From a checkpoint of a small transformer trained on Wikipedia.
Size: 8 layers, width 256, vocabulary 4096.
Architecture: LayerNorm before each block, rotary positions, no biases in attention or MLP, untied embeddings.
Each number is 128 + 32 x the weight over its row's rms, rounded and kept within 0 to 255. Layers, rows and columns count from 0. The size above them is the row's rms in percent of the matrix's.

# layer 4 MLP down (transposed), 1024x256, rms 0.0562, rows 160-259, columns 0-31
size [ 99 100 100  99 107 103  96 107  97 108  94 106  99 103 105  93 107  92  97 100  99 100  93 104  92 105  97 103  95 103 104 107 102  99  95 103  95 100  93  97  93 103 112  93  89 104  97  88 111 102 108  96 113 104 102 105 107  91  95 103  97  97  92 104 105 109 103 100  99  92 103  97  99 104 105  99 101 101  29 100 109 109  96 102 102  95 102 100  96 101 107 107 103  95 106  95 101 101 100  98]
[[138 103 116 179  97  72 160 115 124 131 144  64 105 160 137 121 127 151 141 146 196 132 215 172  97 128 139 124 116 161 133  69]
 [165  66 130 122 132 113  73 130 137  88  66 149 148 171  56 106 105 133 131 174 124 122 131 189 156 131 106  60 134 166 131 181]
 [173 126 131  89 109 132 105 104  92  98 191 103 120 128 112 188 150  84 140 139 133 139 151 175 100 109  58 159 126 144 203 157]
 [149 141 119 146 146 126 189 125  90  84 144 166  86 103 125 135 107 114 111 181 115  98 139 153 139  88 145  73 124 117 153 111]
 [ 91 107 121 163 139 155 153 124 133 119 102 179 100  95 148 117 119 137 159 137 127 121 120 122 123 174 170 167 130  89 118 113]
 [117 100 157 112 131  88  84 139  69  54 115 132 195  88  92 145 106 144 108 103  85 116 167  57 178 171 173 121 101 101 168 207]
 [ 98 108 166 119 161 142 101 122 102 160 169  68 137 139 126 165 148 122 109  93  94 100 196 116 133 171  98 110 118 152 103  93]
 [176 124 143 130 128 112 145 138 138  54  76 103 125 172 119 143 115 105 187 183 158 111 166 112 159  56 172 113 131 146 179 194]
 [209  36 137 129 143 158  91 104 169 147 156  64 123 103  86  94 148 126 159 156 150 176 196  82 171 122  58 140  81 120 113 152]
 [ 72 137 111  55 143 149 175 128 104 155 138 131 150 124  95 175 149 111 128 159  96  80 158 126 133 144 113  97 143 111  96 128]
 [114 115 102  64 105 103 126 138 139 136 160  73 122 173 113  72 124 111 121 102 147 185 142 151 121 105 113  75  63 102  82 108]
 [133 164  91  93 133  98 104 179 129 130 149 117 180 136 141 148 103  73 123 166 188 134 133 128 130 137 182 152  97  91 175 103]
 [ 68 146 169 111  52 112 151 118 196  44 101 182 130 135 102 150  96 121  95 106  92 168 147  99  93 118 132 109 104 150 163 156]
 [138 136 165 155 157 143  86  86 138  96 123 122 102 129 136 141 138  64 135 178 106 117 120 135 178 178 149 130 117 109 135 150]
 [118 137 143 130 157 118  85  73 181 115 100 174 127 136 115  92 136 129 182 124 125 102 136 178 153  77 118 106 179 119 133 126]
 [126  97 167  94 138 161  85 163 116 144 163 101 131 148 139 136  16 151 127 162 127 135 133 142 152 125 151 147 151 158 135  83]
 [103  48  96 131 124 145 151 160 170  87 124 166 156 176 118 152 118 103 145 106 142 159 129  88  25 126  77 168 199 123 106 138]
 [105 120 175 132  92 114  99 159 130 105  72 125 172 125 116  86  93  89  95 151 137  90 165  98 114 162 114 121 112 116 125 126]
 [139  89 101 125 159 121 172 116 122 135 190  86  95 155 136 131 139 108 158 151 106 135 144 135 112 122  47 113 108 156  96 145]
 [135 159 174 135 136 116 144 113  90 159 124 159  96 154 124  99  88 192 105 135 128 177 171 109 126 143 132 148 133 114 135 130]
 [ 88 153 134 129 130 124 125 112 148  91 111  76 122 171 103  85 153 131 159  93 114 128 160 109 123 135 169  96 183 127 114  98]
 [162 120 161 154 123  62 189 113 107 140 181 101 143 127 111 110 168 109 171 111 103 159 105 126 104 143 136 146 120 145 140 128]
 [115 155 133 121 125 128 141  95 130 124 169 105 186  55 118 127 104 119 114 105 120 154 147  27 118 137 153  79 184 163 122 148]
 [135 148 128 126 126 160  34 168  95 135 115 146 119 132 111 158  75 120  98 116 109 122 120  41 113 114 140 110 118  91 118 119]
 [103 138 175  96 163 150 132 128 178 128 113 173 117  87 112 148 105  97 140  91 158  77 131 174 135 127 155 166 156 120 130 107]
 [ 69 157 159  76 177 132  75 176  85 102 116 139  72  87 163 205  86  94 155 148 100 127 105 128 171 157  92 142 105 138 148 113]
 [130  89 141 137 122 127 116 152 128 147 101 138 120 125 125 192  89 115  73 107 108 144  88 139 144 126 104 169 132 152 161 136]
 [142 155 115 138 135 127 154 121 201  90 125 127 109 162  69  65  92 154 151 152 121 173  62 117 148 154 119 126 134  84 122  86]
 [147 129 121 130 147 114 153  87 131 129 130 110 116  82 158 160  91 134 106  77 159 138 132  96 154 111  95 126 162 154 179 103]
 [ 90 182 115 154  73 164 147 137 175 155 148 184 105 138 111  95 172  67 156 158 177 167 125  81 102 110 141  70 106 127 119  86]
 [ 61 116  94  70 195 105 107 129 150 153 134 180 145  99 124 166  75 158 160 131 142 126 151 123  85 121 134  74 160 124 133 125]
 [ 95 152 195 123 150 166 135 131 154 196 109 122 104 129  96 186 109 147 158 143 154  90  93 123 162 106 142  90  53 155 102 143]
 [121 125 133 129 147 169 175  90 193 109  77 164 128 111 171 146  79 131 156 149 152 154  94  91 114 132 103  87 172 174 101 139]
 [133 156 166  84 139 139 151 153 103  82 121 158  69 143 117  69  66 155 149 132 119 180 108  79 118  90 167 113 115 142 141  87]
 [160 156  82 150 137  87 173 207 149 174 117 139 100  99 137 184 149 137 117 150  88 105 108 124 135 140 130 131 115 114 121 117]
 [142 111 138 173 103  68  49 129 102 128 110 128  80 136 111  97 124 100 119 191 160 136 127 133 124 155 140 169  63 131 106  66]
 [134 120 127 132 153 121 143 164 179 137  68 107 118 124  88 147 175  91  71  93 154  92 105 121 124 165 143 144 163 195 133 130]
 [122 145 188  70 114 142 207 158 107 100 104 189 146 126 119 161 108 119 107  92 113 145 157 124 124  85 110 207 105 112 121 122]
 [103 140 112  79 125 150  88 130 137 138 120  95 118 144 138 128 129 114 160 155 124 218 138 105 133  95 150 162 104 133 108 135]
 [155 153 127 169 103  46 168  99 129 179 138 133  99  76 106  80 132 163 123 112 172  21 126  97 179 169 112 188  99 137 113 140]
 [200 141  79 104 144 153 116 164 142  54  90 116 134 125 110  74 152 105 135 151 123 129 143  77  91 127 119 156 154 111 130 106]
 [148 112  41 146 192 131  71 136  98 111 129  54 125  99 134 132  77  82 134 104  92 104 104 113 171 129 168  86 126 116 122 142]
 [121 172 110 102 123 150 152 107 121 150 178  99 140 179  94 116  90 141 115  84 103 162 162 119  99 115  97 131 103 144  95 143]
 [132  82 180 156 128  96 107 165 147 123 125 148 122 124 130  92  92 170 127 170 141 154  97 122 103  79 133 140 145 165 103 157]
 [151  56 115 145 179 140 150 114 107 123 118 149 136 107 128 129 101 149 144 184 166 171 124 167 183 182  93 199 166 111  79 137]
 [165 123 114 105 121 129  94 161 136  76  69 103 136 139  75 113  95 124 104  90 145 146 174 124 119 142 118  90 112 183 107 152]
 [148 156 166  64 170  84 169 103 182 120 171 108 115 158 213  93 150 112 122 129 115 151 158 110 140 160  70 133 161 139  71 121]
 [ 30 146 103 164 193 163 174 146 125 164 146 149 124 182 128 139 157 131 156 112 127 123  57 138 162 154 156  99  68 136 118 137]
 [164 132 133 130 120  59 181 150 133 164 112 123  90  97 181 131 102 160 176 107 141 100 154 168 110 120 138 127 165 115  81 114]
 [ 83 154 135 140  92 168 180  86 163 117 123 139 120  97 142  51  65 140  94 155 108 131 119 137  66 167 119 163 133 156 132 221]
 [130  76 175  91 107 135 103 160 145  35 167 107 107 157 140 107  80  67 155  88 132  82 113  76 116  91 187  64 105 114 104  72]
 [120 119 150  61  93 131 165 101 134 131 102 130  82 154 181 111 158 166 150 138 129 167 144 149 118  93  81  51  76 141 153 138]
 [ 78 133 134  82  65 137 137 133 159 141 121 185 101 125 108 169 173 113 101 140 105 197 132 202  79 183 180 101 116 169 119 114]
 [142 183 167 116 132 113 137 112  78 111  92 129 121  70  83 118 147 123 144  79 138 132 122 128 192 177 134 123 145 105 185 158]
 [128  62 112  95 125 129 157 118 102 136 168 162 177 139 130 110 162 159 143 132 124 108 128 160 135 188 152  86  83 119  57 102]
 [151 194 118 166 114 139 152 113 139 129 176 159 103  91 149  93 115 106 162 214 132 125 168  71 116 144 108  53  93 158  73 119]
 [111 188 180 157 139 102 120 107 121  76  92 110 175 159 138 136 112 124 144 136 178 200 113 111 132 136 129 191 148 103 123 117]
 [154  93 126 160 142  87  66 112 132 123 134 140 172 149 115  79 107 149 184 106 155 142 145 125 177 132  79 106 202  54 122  77]
 [116 112 141 102 155 167  71  29 198  92  64 176  96 118  75  87 112 143 142 126 137  93  88 134 106 132 153 138 172 143 177 144]
 [245 118 124 182 103 117 102 127 140 146 166 153 124 135  78 171 150 166  90 143 160 120 136 130 123 162 110  19  90 150  95 127]
 [185 127 115 123 150  88 116 116 136 158 148  76 147  85 165  52 125  88 139 171  69  69 119 148 184 103  71 108 127 143 134 108]
 [115 155 124 149 104 150 113 162 156 165 133 157 110 133 103  91 146  60 118 138 134 114 102 141 132  91 143 126  96 191 121 129]
 [ 80 146 185 131 161  97  95 136 152 107  67 107 172  84  93 104 139 116 127 122 162 112  99 153 135 155  96 172 163 121 106  89]
 [ 58 131 109 138 125  99 154  59 122 105 161 169 117 173 100 127 174 160 115 117 105 110 149  92 168 124 141 139  95 156 134 184]
 [147 107 134 146 165 119  98 130 142  91 129  72 131 128  90  28  76  84 135 133 122 129 117 150  85 167  65 138 128  50 101 153]
 [129  93 109  77 155  85 157  94 129  91 119 174 138 186 108 149 128 118 127 148 156 159 138 158 118 147 138 117 124 149 158 120]
 [180 124  74 107  90  99 116 172 136 118 129 112 164  63 125 156  76 100 102 141 160 102 154 115 134 204 137  98 121 144 173 112]
 [131 149 150 132 156 126 117 149  29 125 122 106 187 141  79 124 109 103 125 195 101 120 107 132 197  91 100 128 133 138  89 132]
 [103 136 127 138 123 117  77 111 153 168  97  82 160 115  97  96 123 159 119 111 149 146 164 114 158 159  77 202 144 169 156 169]
 [176 163 173  97 127 148 141 100 117 117 135 125  62  99 136 119 146 112 112 167 174 114 133 138 135 128 156 127 117 119 114  92]
 [128 153  64 148 142 157 126 159  99 174  95 147 139 126  94  85  97 128 118 129 125 172 120  99 113 159 105 164 119  96 144  88]
 [ 89  94 135 103 187 101 105 139  74 173 113 123  77 156 150 136 159 147  96 168 137 154 101 113  96 130 107 119 160 133 148 121]
 [ 66 141 142  93  91 105 164 104 160 159 158 134 123 159  93 120 151 139 112  98 128 134 139 133 173 160 104 116 157 108 132 133]
 [121  72 120 176 146 104 170 153  73 134 112 124 157 121 136  78 129  94 128 114 110  68 137 186 141  85 109  97 121 103 142 158]
 [122 100 103 130  98 132 116 133 135 113  86 117 198 120 118 127 143 114 127 181  73 135 123 151 130 103 113 144 113 124 126 159]
 [ 97 138 169 132 112 150  78 155 148 163 131  88 121  71  67 149 148 117  88 138 116 175 196  83 134 146  98  86 171  86 140 161]
 [132  82  91 149 198 189 104 159 113 143 151 119 127 136 113 100 147 152  88 141 110  96 126 131 174 121  33  87 154 146  89 121]
 [189 105  96 130 164 124 125 167 192  95 125 126 125 141 144 109 169 144  96 155 137 116  81  92  60 167  90 172 127 140 143 206]
 [ 98  50 164 151 130 131 151  80 123 130 116 118 119 126 145 117 112 190  81  86 153 133 142 122 144 129 140  76 126 142 186 240]
 [140 114 117 101 157 106 146 160 157 122 123 106 145 175 186 101  91 126 157 197 137 131 184 183 134 140 113 126 125  92 127 186]
 [139 161 141 114 164 176 115  71 101 152 117  88 130 113 102 119 155 143 122 142 127 172 186 189 137  99 123 174  95 173  91 132]
 [135 143 125 193 159  75  99  90 129 118  98 107 142 155 108 128 137 142 144  90 153 139 120 149  95 201  96 148 163 158 163 129]
 [179 194 141 105  66 157 111 135 142 114 103 146 180 179 112  95 108 105 121 159 157 197 144  84 165 102 125 108 141  94  82 171]
 [ 91 113 189 141 128 137 146 142 129 132 135 238 122 152 169 135 147 127 112 121 105 133 152  79 152  95 173 138 141  80 132 114]
 [126 120 143 122 111 111  76  79 114  97 130 147 129 121  65 154  95  94 175 145 128 171  85 140 124  98  87 124 110 167  77 154]
 [113 153 123 108 165 140 178 175 182  76 123 133 159 124  65 131 135  90 124 147 132 138 154  80 136 148 138 146 122 110  81  73]
 [127 119  87 146  38 164  96 109 146 104 151 107 172  93 135  71 125 101 109 104 140 114 127  86 135 116 155 137 136  84 147 127]
 [164 106 138 162 147 160 175  86  62 156 130 122 113 145 209 132 128 165  71 133  88 154 113 114  99 143 126 135 131 106 142 137]
 [ 99 138 174 141 125 157 151 107  59 167  94 180 131 119  65  84 109  93 111 149  91 167 122 155 128 193 168 137  90 126 149 179]
 [ 34  76 154 156 181 121  86  62 125 122 142 134 106 187 144 151 127 140 165 131 103 121  84 125 143 123 175 106  95 107 111 119]
 [172 125 125 149 151 104 145 201 190  81 177 148 118 144 129 156 106 104 114  73 120  77  69  82 175 173 121 137 104 126 111 152]
 [130 152 112 111 110  87 168 120 159 142 168 153 121 126  95 135 127 161 163 118 150 123 122 184 155 114 134 143 142 125 127 139]
 [148 129  86 157 142 109 109  87 130 138 155 160 142 131 134  84  86  40 122 106 155 106 142 131 133 139 140 107 109 125 173 174]
 [104 132 156 121 138 161 113 122  91 146 130 126 151 153 100 136 150  87 144 130 113 142 144 167 116 152 162 136 140 162 172 125]
 [133 170 119  97 116 143 143  84 142 132 104 157 150 117 158 110  85 100 156 135 113  96 192  97 124 164  73 117  71 136  72 105]
 [104 152  85 140 118 124 157 124 112 169 151  84 158 137 136 156 139 128 181 162  97 100 103 138  94 128 138 131 100  94 132  83]
 [ 70 106  50 195  87 105 132 146 170 155 128 127 118 104 177 143 110 122 145  88 108 175  83 154  82 127  61 132 144 102  94  99]
 [ 98 147 105  90 118 129 190 124 212 136  92  86 154 152 112 122 127 128 143 137 120 112 123  95 114 130 116 141 149  86  79  80]
 [144 201 162 110 138  84 148 124 142 123 132  67 150 132 164 143 119 185 169 117 186 167  87 151 168 111 167 120  80 140 147 131]
 [150  94  76 193 129 116 119 119 110 146 143 144  80 158 101 163 126 187 135 129 160 121 146 173  33 131  79 152  77 149  95 118]]
# layer 4 MLP up, 1024x256, rms 0.0595, rows 161-260, columns 0-31
size [102  98  94 112 105  89 108  96 111  95 102  97 107 109  98 107  91  93 105  96  94  93 108  92 107  96 106  97 105 101 106 104 100  92  99  93 101  96  97  91 102 112  95  92 100  97  82 110 105 113  92 115 107 101 102 108  92  89 108  96  97  89 105 106 104 110  98 100  99 106  94 100 101 104  99  99  97  50 101 110 107  95  97 101  93 101 103  92  99 109 107  97  96 109  99 100 100 101  97  93]
[[138 145  84  84 138 114 153 122 196 131 192  50 134 109 107 125 168 115 114 121 119 127 118 104  87 164 142 126 112 144 156 135]
 [156 128 158 108 119 184 140 205 169 153 103 112 124 104 170 138 147 110 151 165  90 137  58  98 153 191  99 104 184 124 108 155]
 [184 173 166 112 127 108 126 133 143  99 116 147 139  97 145  98  87 160  96 132  87 151 171 108  81  94  57 173 104 153 134 145]
 [152 154 160 141 124 172 170  93  94  88 157 145 124  97 119 112 109  93 144 107 158 154  71 121  82 154  82 131 135 119 118 122]
 [ 89 116 148  87  87 169 115 137 122 130 107  92 134  91 133 182 161 112 105 211 173 131 159 121 109  48  99 151 140  87 141  69]
 [107 109 122 175 118 137 139  64 123 112 121 129 116  73 142 146 173 130  98  88 120  81 152 174 114 148 110  99 167  92 102 120]
 [112  85  84 135  69 140 170 154 160  58 123 147 132 131 127 194 111 126  73 134 124 128 128  91 147 135 110 153 101 113 157 102]
 [ 88 180  98 144 111 150 142 159 155 130 112 114 102  95 115 138 126 186 163  89 149 135 106 163 138  97 162 127 128  67 175 115]
 [116 154 107 145  98 129 142 129  70 149  77 135 180 133 151 112 140 114 137 134 207 155 149 109 132 106 161 107 115  83  94 171]
 [110 148  73 162 169  75 128 122 136 164 126  94 150 104 117 142 156  86 179 132  89 155  58 144  69 135 179 168 107 122 159 163]
 [108  77 105 176 164  88 148 152 136 160 135 176  92 112 168 184 191 118 130 136  81 113  36  82 138 153 158 121 124 143  88 131]
 [125 109 115  99 140 141 127 108 125 147 125 145 212 141 142 106 136 172 198 170 195 130 128  85 167 152  89 131  99 128 110 161]
 [141 145  84 144 107 156 130 111 111 126 162 144 130 128 157 128 123 154  95 171 162 113  90  79  38  92 184 101 132  92 162  88]
 [148 107 111 118 131  97  95 121 155 116 136 191 122 119  90  92 146  95 140 144 113 165  30 169  74 134 121 183  90 121 152  58]
 [157 127 178 152  94 167 111 159 214 147 175 135  99 170 117 180  98  99  75 114 163 139 103 150  93 108 143 143 131  97  85 144]
 [112 120  90 127  72 149 170 130  95 171 129  82 133  99 111 131 134 163 187 129 175  93 142  88 173 124 198 154 115 102 175 192]
 [ 93 124 129 135 117 120 169  91 114 107 127 112 122 100 136 105 135 119  95 112 118 146  80 145 140 136 177 144  97 160 148 101]
 [189 118 108 133 102 116 152 147 177 128  87 145 119  95  68 164 222 123  82 170 120 183 123 139 144 130 136 100  98 109  99 116]
 [135 178 103 150  77 172 138 127  94 153 140 166 187 134 104 148 124 141 111 170 151 150 140  89 111 129  75 132 114 159 111 194]
 [179 146  89 143 153 133 154 155  82 128 116 177 159 154 132 184 100 166 178 117 114  97 128  98 100 116 111 118 151 129 143 165]
 [ 85 138  90 122  88 163 198 153  80 109 145  93 153 166  94 136 132 152 149 120  95 113 156 159 126 136 107 149 126  54 124 176]
 [139 131 111  57 166 137 167 183 163 183  41 122 137 142 187 197 146 152 157 175 123 154 108 186 140 130 196 101 118  93 142 141]
 [164 172 116  75 114 197 145 175  85 135 122  97 232  78  88 155 121 131  73 190 148 158 103  92 167 122 156 147  96 124  98  91]
 [ 95 144  94  71 120 151 100 133 126  91 111 110 164 113 132 116 115 126 153 142 109 160 151  87 100 157  91  99 128 133 121  92]
 [154 117 189 126 132 147 203  95 158 169 122 145 116 146 171 142  91 141 146 154 124 118 113 136 145 116  89 117 115 110 173 147]
 [166 110 153 102 141 162 134 154  83 146  88 124 146 125 106 115 162 143 105 137 145 169 163 129 114 170 204  99 180  98 129 123]
 [233 195  64 102 151 124 150 144 154 108 132 183 181 129 122 115 138 154 171 127 167 140 136 137 115  92 148 120 143 127 125 138]
 [129 169 146 125  75 141 131  88  57  53 169 124 135 154 122  98 155 163 132 116 129 197 122 104 147 131  86 122 134 106 102  70]
 [156 161  74 129 126  82 159 116 130 152 113 153 192 158 148 153 132 145 170 123  76 124 139 117 132  95 116  86 192  76 120 101]
 [159 114 147  90 144  92  87 113 145  97 123  96 140 151 161 100 155 115 135 127  93 179 124  93 185 137  96 141 135 113 133  78]
 [143 163 119 123 103 184 162  81 140 133 101 120 211  96 138 148 134 102 121 125 111  68 111  96 140 100  38  67 122 114 102 158]
 [121 132 101 136 144  89 137 124 190 123  93 180 137 110 156 216 108 174 178 145  88 183 123 133  74 106 161 128 111 136 116 112]
 [156 165  58 140  59 147 156 132  98  85 131 128 106 155 134 167 102 130 151 149  50 139 156  75  95  82 146  71 109  71 136 154]
 [ 94 113  70 106  76 138 100 109 113 127 154 113 175 194 170 128 175  56 170 148 143 110 189  64  93  96  91 100 108  81 125 173]
 [143 175 124 157 134 190 172 129 147  60 150 174 118 141 135 194 178 121  83 136 105 107 154 113 119 102 129 126 123 136 126 101]
 [145  65  37 146 125 121 154 124 106 125 105 165 131 115 131 153 106 136 110 145 110 155 143 123  90 161 167 115 144 177 108  86]
 [192 155 151  84 121 134 166 156 103  89 179 112 180 133 102 124 112 124 147 113 189 201 157 123 120 123 102 134 150 124 112 108]
 [185 181 106 135 111 103 119 146 122 106 118 162 139 109  98 150 119 212 114 125  86 146 132 157 113  67 163 141 139 136 153 101]
 [155  52 123  85 133 104 117 114 106 125 153 115 147 115 142  89 129  66 182 133 154  83 158 125  74 107 160  76 143  77 207 139]
 [100 121 145 168 141 127 161  82 128 103 193 148 168 115  88 155 155 158 169 135 153 140 128 134 120 101 175 177 148 103 119 132]
 [ 91 113  76 114 105 102 144 152 129 109  86 156 138 136  97 181 127 128 161 190 134 118 179 116 121 118 133  91 151 120 146 137]
 [203 105 115 101 126 124 176 158 129  83 172 135 115 111 111 139 130 107 158 155  90 183 127 145 140 119  52 142 144 166 121  73]
 [163 102 158 125 151 135 127 130  87  99 203  99 143 114 166 119 140  86  63 110 131 121  83 118 115 129  80 126 178 161 145 138]
 [ 74 137 140 120 136 126 100 159 139  68 183 115 176 111  83 202 141 154 112 112 124 176  79 108  87  70 143 190 116 130 136 120]
 [188  99  68 140 138 133 168 137 156 141 116 111 120 148 134 160  97 122  96  90 130 154 114 159 104  89 143 117  95 154 105 108]
 [235  98 161 121 140 145  71 142  94 116 134 106 138 104 145 127 134 150 114 132 130 117 110 139 144  94 130 145 152  79 191 158]
 [196 113 124 103 129 201 111 107 140 161 106  99 170 112  79 145 144 137 189 155 179 146 104 109 104 109  86 120 158 132 183 165]
 [135 105 113 109 143 178  59 178 165 131 139 163 185 122 172 162 108 100  79 150 104 146 117 138 105 107 113  87 142  55 130 106]
 [139  66  92 122 109 110 110 128 123 140 133 186 110 139 115 140 108 177 162 122 109 104 134 103  93 133  99 109 116 138 113  88]
 [125 124  90 178  78 115 161 111 129 111 136 146  93 167 102 180 143 171 134 119 165 137  63  98 157 140 141  98 107 112 116 136]
 [ 95  64 135 152 135 144 166  75  83 109 145  57 110 119  91  99 134  97 187 111 133 124  57 150 127 193  93 107 112 117 168 121]
 [135 108 102 100  32 165 110 188  94  79 100 133 145 104 188 105 170 116 128 160  80 113 165 109 103  92  61 149 117  89 149 189]
 [150 114 110 117 116 125 185 181  63 153 148  69 169 135  91 133 161 114 171 217 139 128 128 121 114 111 133 154 115 101 133  99]
 [175  98 137 194 108 109 143  61 137 161 124 182 127 135 143 122 135 112 113 123 147 143 121 111 152  92 108 212 110 106 131 162]
 [155 168 127 143  84 142 115 123 140 148  68 157 173  99 161 139 130 182 114  95 136 164 132 124 117  78 177 130  85 112 112 141]
 [156 186  70 156 140 136  90 121 140 128 128 137 164 145 103 180 154 169 133 165 118 125  96  90 129 206 109  81 130 168 148  93]
 [121 122 137 172 103 152 115 154 124 115 165 128 140 150 118  96 195 144  88 115  88 106  93 119  89 115 144 199  58 106 133 174]
 [149  70  97 123 108 129 139 146 201  98 180 128 192 111 117 105 136 115 157 117 119 180  86  95 108 146 150 116  89 156 116  56]
 [156 161 128 110  58 108  79 148 120  51 106  97 110  85 118 132 146  97 152 174 181 146  87  61 114 115  96 163 157 128  93  83]
 [102 146 113  72  48 152  89 125 155  99 110 199 101 132 120 103 109  73 126  79 150 145 104 129  69  79 156 118 116 168 128 100]
 [128 103  84 140 142 110  77 152  98 131 138 129 105 127 156  88 115  59 100 110 125 126  68 113 133 112 143 127 147 112 140 166]
 [144 101  62 125 101  86 108 156  77 148 161 121 139 152  73 118 121 193 146 112 163  86  69 100 115 121  73 181 198 103  96 143]
 [134 130 142 125 138 132  94 129 152  87 117 135 213 103 158 154 174 163 130  93 156 116 102 195 176  88  80 104 151 137 143  70]
 [131 110 139 106  74 137 119  89 146 133 142 163 126 113  74 147 117 101 119 140 132 199 105  89 122 137 144 120 129 112 159 127]
 [174  83 123 168 158 153 116 161 160 145  92 175 134 129 161 136 131 156 159 147 121  86  75 130 118  37 152 117 170 103 104 136]
 [102 128 158 124 132 122  83 106 145 106 125 100 129 108 176 124 165 129 149 181 184 117 152 108 116  99 128 140 220  74 133 133]
 [159 143  96 129 106  83  72 172  97  70 189 135 118 122 106 148  84 131 120 193 150 123  96  59  93 113 126 158 152  94 146 145]
 [103  96 135 166 161 168  66 102 106  87 122 140 130 112 123  76 144 149 139 100 149 164 158  64  66 116 121 129 146 143 140  76]
 [121  97 128 122 120  71 114 139 149  45 115  85 167 132 135 155 126 135 155 152 119 126 153 149  43 157 125 132 122 120 136 126]
 [141 104 125 108 105 149 172 150 156  82  69  95 152 112  71 146 148 122 144  92  87 205 120 129 124 158 142 148 113 142 118 123]
 [134 163 119 125  78 148  75 116 138 118 160  67 125 120 143 139 121 135 144 121 129  90 132 157 179 131 109  85 128 102 218 110]
 [145 115 121 150 133 145  94 160  91 134 141  65 120 185 153 104 115  73 126 101  70 153 130  67 143  92 118 153 147 121 179 114]
 [152 126 137 106 146 152 159 100 130  89 100  96 109 165 151 108  95 164 160 116 140 108 141 109 123  97 132 157 180 132  76  88]
 [137 123 121 118 153 118  44 122 116 117  68 109 103  76 171  80 125  99 124 103 155  91  99  90 183 125 106 121 168 102 154 152]
 [109 144  85 128  52 154  84 101 153 158 210 123 157 155 114 165 140  76 123 127 255 101  62 107  82 107 162 158  51 174 131 116]
 [138 175  97 125  79 139  52 122 122 126 131 122 122  97 158 123 128  89 119  87 134 145  72 140  80 124 145 164  63 170 155 110]
 [151 122 124  80 128 117 119 122 115  89  68 151 151 129 161 122 138 174 102 120 140 131 103 138  80 116 172 106 155  95 100  95]
 [108 141 124 143 145 150 111 148 133  77 108  80 151  80 123 146 137 118 149 116 131 161 111 120 102  84 163 177 114 116 163 101]
 [148  78  58 153 146 110  72 104 123 102 139 125  87 141 171 148 134 151 146  98 166  96 100 133 143 153 121 135  41 114 105 145]
 [155 139 134 116 108 124 137 193 136 105  93 122 158 138  57 191 145 127 149 121 128 107 150  64 101 164 120 136 129 106 129  96]
 [153 130  75  88 134 123 122 137 147 101 157 138 151 143  68 120 149 110  82 165 141 221 104  80 158 132 137 159 147 133 112  70]
 [130 130 126 100  70 158 128 166 114 121 202 140 153  64 113 131 195  97 109 102 129 135 112 167  64 121 168 101  81 123 161 143]
 [104  60 144 115  90 129 131  87  71  63 118 160 120 130 129 182 157 143 113 125 107 100 126  97 153 120 104 162  94  98 145 164]
 [108 121 131 107  69 171  97 114  94 133 135 194 145 120 167 152 106 169 172  92 126  97 146 160 134  34 100  88 157  67 176 136]
 [117 160 123 196 125 116 102  66 123 183 152 114 123 103 183 126 163 103 130 131 171  81  72 185  89 175 126 151 114 103 172 113]
 [ 96 131  81 166 197 108 189 114 158 170  91 128 117  97 158 140 100 148  93 113 154 118 117 144  75 127 133 144 127  95 117 154]
 [ 70 184 168 138  82 163 117 115  81  76 127 136 119 109 178 159 146 157 146 142 181 135 112 172 124  72 170 111 104 118 135  92]
 [125 128 144 157 132  95 146 151 137 164 110  85 159 128 127 135 150 148  58 100 154 149 116  83 136 108 129 171 102 101 181  88]
 [101 134  83  76 125 118  98 155 143 119 138  88 139  95 114 125 158 106 108 163 139  98 157  92 100 188 135 165 155 129 108  71]
 [166 115 155 158 149 137 127 114 123 180 177 148  99 145 164 146 210 147  92 148 124  75 170 136 127 108 165 151 182 115 148 152]
 [198 116  85 138 119 158 160 122 160  89 106 178 203 125 140 176 111  94 139 161  82 145 143  99 109 139  78 144 189 136 159 153]
 [182 119 116 109 156 166  94 100 137  93 116 115 130 128 160 182 165 151 122 110 155 102 101  56 160 149 190 117  98 114 133  70]
 [113  70  74 152 137 151 168 126  69  82 151 179 118 149 174 114 136 158 101 151 160  98  77 118 141  77 162 122 175 131 126 129]
 [171 128 156 183 105  97 126 106 155  96 134 152 136 114 161 113 136 103 141 120 148 140  90 108 109 128 118 147  88  63 106 131]
 [151 145 117 122 160 128  80 121 141 154 144  97 110  87 173 120 120 163 132 150 154 128 120 107  15 119 153  91 138 163 158  97]
 [ 66 148 198 131 155 136 164 143 117 165  74 110 163 109 100 127 125 157 106  98 124 133 140 139 143  81 140 148 118 100 131 189]
 [132  90  59 162  94 173 107 104 107 114 175  96 118 119 136 131 107 105 126 135 112 110 165 118 141  55  83  97  93 170  95  46]
 [129 153 129 136 153 153 150 123 157 183 105 162 123  72  88 114 182 121 146 137 128 168 141  98 164 133 145 202  63 127 131 191]
 [109 176 121 104 151  71 154 119 148 100 133 151 152 121 172  93 120 135 147 133 103 132 117  92 111  84 148  72 143 111 175 161]
 [115  94 110 157 123 106 159 162  74 161 112 118 152 167  92 185 125 140 100  89 123 147 107 193 109 163  93 148 132  99 132  59]]